Each number is 128 + 24 x the weight over its row's rms, rounded and kept within 0 to 255. Layers, rows and columns count from 0. Numbers have three digits each. The size before them is the row's rms in percent of the matrix's.

# layer 8 MLP up, 512x128, rms 0.188, rows 452-477, columns 0-127
107:108160113115169134178171098150106157097124106120093134157127108123129149132100116133107148122109109065128111140095129140103140098120109142159161122141108123069114168148135116126124130141112112134164136100140096112169183168143144193116138121108124185157146121139116135139099127088127090119140108129077135149106135127119102125136163084155132150128118143122152134080099134138133112101130
095:125146105173106125097155100134121138119152148148113132149136117158129160126133149140127139140104144127163121117119169122115108164142100127091151054119116099139154085134135124115140123131108140149127109141097138089092113138128147158115165121194182137198138119096117121155168143129102106078121125135134161149131141119107139117109114149156095160118136088141128107105195110130143156104118
091:146164137121116124128151088123117117118134132128120113098159145099123121165118113146128181177160136073107147153153159086138120124159139103135122161144138151154163071133157091109126142134141088137136164125128090148140122123194110101102155141162165117112107106113129104103158098135123111175155187139116158133133126124154157135167101179140119138140088113139155119145128118120115134114118
098:098122158115153095160088110148132147116144114131131156054121105123088094129087146133120096124102093105111139186135132116146131138096143128131121149122095144109133098128121107095099142141104155160162086093127110129118123173112121088163168102171119153115131115149116097088134113095114136172119139151134136113118115128114131148176139158134126128179106113155092149115171099144124122104120
096:150143123136115150062139113151140135111138112104073087157135117100145113112149133143141103120094137126118134133151155132127102141108125108112085105143148127139120104157105132129094142119116115174111136153147135123162164133112141121155147097103120144077135115140087153136112098089202132153099086157119186153106146170173082124147165107137090137119109168121126126149137147118113144126144
095:124093118108104125127164126111114115135122145089141139115108120088132131143124109177073102099141127169160151079151081099143133110140155152117109156124091144084115125128134139131115102143127119117106132111135127192115131170138112098139188096098123108122127121078112124106138102099113163101126135137170087146136136126136134134103151144159141106109114134178080104108110108118087091106113
095:114151144153103145119142143098088138105115155100121133165152161103137113115133114185137136122102181073121127137093124113124112117118093137079141130108173129101136168163147135144134129137130135110133140120156155083086140126152120157189156128175128140107156134103142149113151080135133101136134110122133108112128162128159099152097086148139159115122136185161148145101122110100146133113164
102:136154110137113099138102145118149123135113127104134132106154153156138164093165157097155076122105085122106165083085133121099098147108128141104127093159080161142141100183115149142160106097133110115116161105117171085161132099177102138094121142143154108107166140123163174131139112129114138128130117109102094108128087145141146128128112155126133109139142163130141128150141096132153117146168
099:151062146133137103106104133148145107153107094115147148144133098127094190100122143107100109138084132114119114123105160109155142137135138132105109145138135112147154138155094157104146149107124185101115108100156174126178097125148137096114127111086127153137094126128139113130133137135133172128117077068109126145141145131136141112155127163159097129142126098115095128144069166134115150130159
095:117121156127111138112159070132140157134159170126140148148146085137135126142099154136139129157058193102119150120121121149169109159104141138125167148137123107122120128118124130113067160140125167130142128152148102168113119107105151110152144133157157136105135164150099106162110154100162112119134148154113138135105114107164126114110116147159086168107162142135158117106097120100103106080129
129:109173158140162135152128128121067138112139162105142146108136156124154137136152113122158187125160138081141159153118173127157153135100124130133124144110160158140151111168171106139087117126132112128150122102122130087124102105174136193138116132162119150131162138115078131099128145136150114173083111122152147117135118126136117140137129110101101190139109133134131092129095138180120119135120
085:117141146174158191176132124112112117098130140137119130121162129112109122138153109120122128125162113097073121135136102116146098147138084133064114144170112124147095144119148081174117143119112158162159122149117107114136110128134147094141130178114151119111104065086171132142127142119119144118073137102128115143147145138102142130132117133127096141087121094179133142118113100131091107148119
098:129107114109086139108138142129142150128112106108102181069125129143136113102128160166132082138113115134127095123182115161169115111133102091119147169146118127145086142161078131157151139137147096128142142095128178120122090110134145136139147149104160146111130096109133111140134170153137099177124141159116146139131081133150111130148127103155138145144167158153096142156142101101155093136167
092:114122196102121156138106142106142145131104124124138149116141139178127108111141120158068133134077132094150153108145122134136132082123113103110141173146145086130138123123128128128126129129140143101118128132141122136114114104117111176152111142173089074140133102152144123130097132099145124138107121139143139177156110158177085164144160111122081095100139154138128159116152063127147164132109
102:152135144122093116145136136109065138123143082163119142110112156136133105169121147101082092112121116145145089125091124094112173129132146163143097146089079119110135119088138107161128138100159109117140147089148098143169108147136110141114109079152156126095111144149141110126124124109112117124147162113147118132168124082154156117138151090111132166184138130136133097181121127136131155153136
088:077129131136110104130151125081115117156110106163162148091113122144158139112143099148112136127144126085099135132157131167161125135134131149135137124096087117163111084187112122141167138115128105087124123081147123110126096137151133140137115084104129150125111088131109135095132101096122114119077119133172099112083135178140175137135099176146119138115148140084110142085132096122144127133119
098:137105196118163129102133119139167105114132088129121130161186123117125117105141095090146136151139158110105155111083128069113115120146145112129128121101102115148157111140137163124147133117135160162101131096105113146161117117141144109153155170144164134094143104115161186135135133153167119084141138099146146146111111146140125106125168143118106110098126096109126158140133082108100105087154
089:120123164091105106142152089147153111137179106143102114111138121136121124149116142112135074172123127132129163153073102104156145129144177130120115133132096103087110095105154103178145148098102185133102112166123112138079114118131126102177126128106142133115164143101121105193086117130119129105114131134147137149131122133174107114158110113166140120101105142115137152115118135099125126090112
082:142147109114154131125169120168164098125165086103107150144126137125136141146133146150124109123127097147180112156161128070107135151136163164161132123154137181099166094109106122128126169098130118063151115136144130136095110144108095102114127115146168133148136085134156156114111076109124124123147117125126151143115138102107127148115135135146107116143092143162104148143144163116054126141116
096:081135097116122172168146134125130172122173113120102153142108147112110124158109143126119109176110149164175113107131137123172145157137146118090112099108120132118170094125137119111138104151073128147155139149169102119137095143155175133139166113168147121139094121152118132107164103174123105125141145144156106076107179119149101133123144104159143134109132137134080126148166118111136131137128
109:144129091129133142163122116093123117131126108099113107142147117128096138138125136114157129106114135089156156110097128129140160162141134098065093090139136143123144132108142088140114174137116126131143159093095114114056160159152118144131143109111110116153115190113126117186072098149131086137096137129128083116145167124182097112136140138094126125130147151122125117103123112169141127148151
097:139123133129122149129140117110045080101126097115048105105142095125135150111144140117115148157138137119107114137098116118147156149119126136107131086112120092170146097110162097088140142128128121139155126097156149115112137118127081124116133101083173156079159105164160137142136117142083150102115124136122111091160143137102131149096083114145113141124093148131128155121137155108131158132134
092:161139145153171104099189134123135149091151123178109140126154160134141153120085137138095106100112159113125129119123171153115171186145117109121095116165112144121109154111100139115108142106110151095126162154143109104116119106108099154148121117167148128100153164143113101147132078097124127139114133148142167106101131097109160176129095138114163134155137158137114090143115121159100147114151
101:113121182092122131116134096148115110132109101158154203165128108135122092096120155115073152130108145118099130107093124165143112127067104157147131113104068108158140120117181153094142070128135079108141143111135117133131140129167165178133089104109126149113107142132143161124136161144125132127119109121120114144135131111096136158135144143140138133161117112131123140128159116131148123082136
084:130074141117096142135120094097115130171102137141159128104130149134113134140104097093140126114111120162078119166128127100129102112127121117163118121144099133118146107132130137098129092173090136090152148118152162136124116107133187122107174088115103095146074143129152142096177138112092132093116090129152135094129118170099100134143129138168132110106076164121153117137128121095109141156134
087:132132113104114139127134136174157104141105157181118154132130153132144107099140105113130131111098141088126091144156145131151141137121129103080143090100106089150128111158070140160095150108102073106130156141141100126153102143158144149118128117118103106137145116169089139110116161126169104149156104127136158139135095102082144121143162128131156103131121125139138100195102112110131102117077
# layer 8 MLP down (transposed), 512x128, rms 0.0702, rows 452-476, columns 0-127
096:147145113132110150121157146120126094149126172142159091129107123139134122130126142116110130100161128144100162107127093141138120130179122117118159126085106128188156088121125165152060156098128111112106098135094143169118117092088121091127132136153110122094123108147160143166162110150146075119120133118151153159157145109142106103135133128124130079109152108109123110142156090123112100174161
092:128112132119165127135096129148115152160157130113151094133139094135067118142162142110168101150135116078076100147084130094105089125105096122122099130115145187162158103141129139093136112110134153132140127114140125135111122085106109116093112131124104164125137144143176138100120135154143130147152135154156079099107129066105145132116116114140135153115147123133101127173114141163138110070133
100:132130127130125175136127140168153104177101154097114151098126151105127152085141141146148126107116115108124166155146151156129122057113151111166149154082152115141120127138129084121142159146173124166140133117123165134136110098155102141123106170132149156109129142186117121087137119161110136148142118107120156111109151090125145146108169127114110111138134130146163170078095114128137139090100
095:135140080157129106157124157102064087194123137120119107137139154138141136069142101090167168102153155110117118099154121147099144143135110105111129152163106094130119112168135152151122136105120080108140117197141137099133125080134142151076147110122147115129110167115134118112130110126119134115122116116132127136115081131132122132146155160094132146170160136111120146169148100111139127114129
104:116094137137124099154121120118117103115146112129143165151108134118090108160155123168101156125126160161102133136119133163098135114136109148147132154095173115117094129093082139141128094057096128125156152096114103161091112125135141114165127091104079136119138148173108154149134136164123134154127138149130118124115103143123117143095139142076162143123112109106122164097128162155141054133128
102:118114141102169123131125158117100087127118130118181111134098140145114105124134158119163142170143154059184160139160155129194099124122128116102142120128160133170162134117113082121122152164119138123136173152096130110131120083133088109112109156142095134116140112152114120144141137120120113136146113132150176114100139129119114108144125084104129157129111099098175167157144147170121140126118
097:121151141084143117122111091097173126151123104152141159090140157160152126132149127091152133132117132151127137116114130141056156194137131076165131167134120123123140109140137101096128118106111091143084116137091167152133131149107093149139141112134136140139133130180094123142149135109126112133118130163125106133135130132082130113181092113091119143129135098099084140124141157180141122164153
106:099140084129099130139140133117097133166109138091094069134108094140159103170112101128182128127100127155148107113139131126156087124128194137101098137130129178124144131156138135165136125152124090157146150092144126129103099164130121134122134140122156130109140120144135127129125134113122137121185086133081141129152101053143124129111119118123146120085128126137181132138125140145129139068115
096:125186129196117136143145118137159130142117123122129097082165170144147085134149109143160093135083131106154143133145135123091121139137137079171072168129143123109096137146114073162138135158108114128172155131118132123093130103132127165118118127168159122142100141182119151128127105164154140147131143180147127126122113117092137134144103108132162150134151121138117142142145092134131131088124
096:114125085145125136115133144132129120162172119111099145122131115136203129130085160166108097121119093128101107149128137135173111138135147139138158132088132128157150149139165164106127156134142133171096171154099142100088134107095129112143125128147137098122104113120072160111161161098128161173119148140117187097136140129113122155149116119135113139090124093092083110102117096126116129141136
145:071130154128117115122133149154130128096141159112124134137157116123118096120138132141157206081096139075146160118127132121098155110129122131109127145146131139134119142144157097114134099139128120135165142120111147121129127111106126147083124185137158139127135143148083140145155122132104110135116135130133127116020142149112111131128137093123108185139106189141138117164148147172136124125109
093:147102144139106162116128148148123110119081110128154164109132097152148105112113134108152119155129126129103136114108140173130154109125121125168150144114116139131155133136180124119164089111148150137119136137104181112152076148109160160105152138081152142104179177161120165102095124110089151099143121130131135111132052126145123117127134128109135082100137163148185137142110105137151142136128
092:084114110168163124151143121133118120086139118112111124098134105088118105184109139102088142106179160106133131131093104142159128104149125133122140118157125112172136117114129152133120106137128198116107120117117174115140158108147139155095105138088159123129135132108180146123138141077140096083134150128115115125150116116133139094090143158153139167138137115146138094117088158156073136112112
097:086120109102146139131095148144110154161118130142155133164169120115140118132178118156102135164101162090114133123132151139092148105097145107168118142138109109144107152068078075117124130169122106163152109091110086134122148181142122112154151126133152124123144151105105126117147144128131173092126100153137114141127129126168065122139130096124136165124141105128157166145145130122157165138128
099:139146109121150131126115089141156170156147129177113136180112110156097131160154133157100121151138118155122117149147147093124154124138077119164133115181076064127077138142135135106118125133112156114108138173098097111165132129101095118167147128115114117145143069088134124163122165167109123124151117115151136125150128134138120120133138137090108144179111124123105143143117105111130095110098
092:142139127115149134122132144135158147134082163125112117135132128092148138161166113108105166129108067115134164129096138116121130112110091156160152106139100109125106110074121108122096142098111154136106131151118094157136138106111121133092132169091143126106166120111180124145100133128124156103158104102147138140118102108090104122119176130107138116167090103157136164138119169080132192118155
091:082142110129110130105138126118157109143132147118135147139094129122129099130112184141129122201092159074140124138142099165104124152114113113108135146099106135167159157114178088162150131114129146118131144085154125104087147124096152162112141129152144137169103121115119140131108078125095124121135132131095159149123174112076129123114180175139161111147100130103116150105114104135142135125119
084:111115111121091102135094104142122125102136162142136142117149103171123127133162129107127124152135127111124161143133108125123091176144154146143116161119120158146154119123117103127137124089117135143134172145090147162102159150161070176108081138111105147188126135143153117114122131125106123137116139071139185094166166095144131168128142131128119141132102134141159134074092138159133090152100
081:142139131093094176114125089106114116130137083120149133135117110106117135131111114118107198117082123136142108126070119120149138144125159166132146147099130157112118173082162088158145129148100134110076066135120156135142151146135104118130109159115131154144115118127124124111173160137134138149105139130138153095082103128119141075135101147110108145162140125085152159131115117172113131153115
102:108133150143111100127131169100134159116132154126145106159118113126143116173123154123159121114128100110165142146139125124146077116154189152117110142129111103134133166133135125120176110100104121130109097074088119114091163158118103151120101127158167129099094107093110108155129083103110136151184115101167141092145135091139077128111162143124136120110115138180114159121121144111144153111121
107:122145164114143141098144114128143136124112106136112134095141158103142105091125160108106108127149165143129101107112133132120111093095131155141102145155135136110128145092138129107152109123128127165139125173172131109148145146150149087133126108157176147138162120146158159091163137117119117117155122127171113120100149067071160101113074124096171165171142082099139148123108146081141119133118
089:105097141123169171164139136144160101089143165185109181126153122140128126106124144156124128090153163124166134137107102134171130141127082133106125116171133200133151125077130121140184122088155140133130141123150122129176125170112156147130130142104154101117131133127124130115150126118117165121101128129108102091138117143108130130151149103133147101107166170115120112134159120159147123161095
098:149130154115072144107104091124127108132108083109182187127110119154110137157139125112154082094145104142129132142098086097145118087090090152140151101139127148144152143039128101141146155120107129140131158141138165161132128134142108113132142108148136131170160130098149123140101149157157130136106141085116134119099139151133139124150144133163103114137141114148099168121112129116139121124080
097:085098115157096144121137116105151153085130145137147104106132142126176126117148129078107139158105121155129141089127176099166159138164071148116137131151158163146134148132120150119115119103172155139139174170115136128164141130134093082137129153122099089152089110136127097085134095115151196169105148124139145142113128101139107138149131147151106113132132134111146131120139117120135109144173
088:120129144143144121154109091123191176158135135149114135124099149078120144134141111124128122123142061108083088098091171131147141139141106125109133135136091143155093166162126106127083131171149157140113101099126147112169160130137120152144095099142112127113178126127113124179141090117110120151124103127119109143085162087127140158130120103153157134117118135133129144124154158093111125156150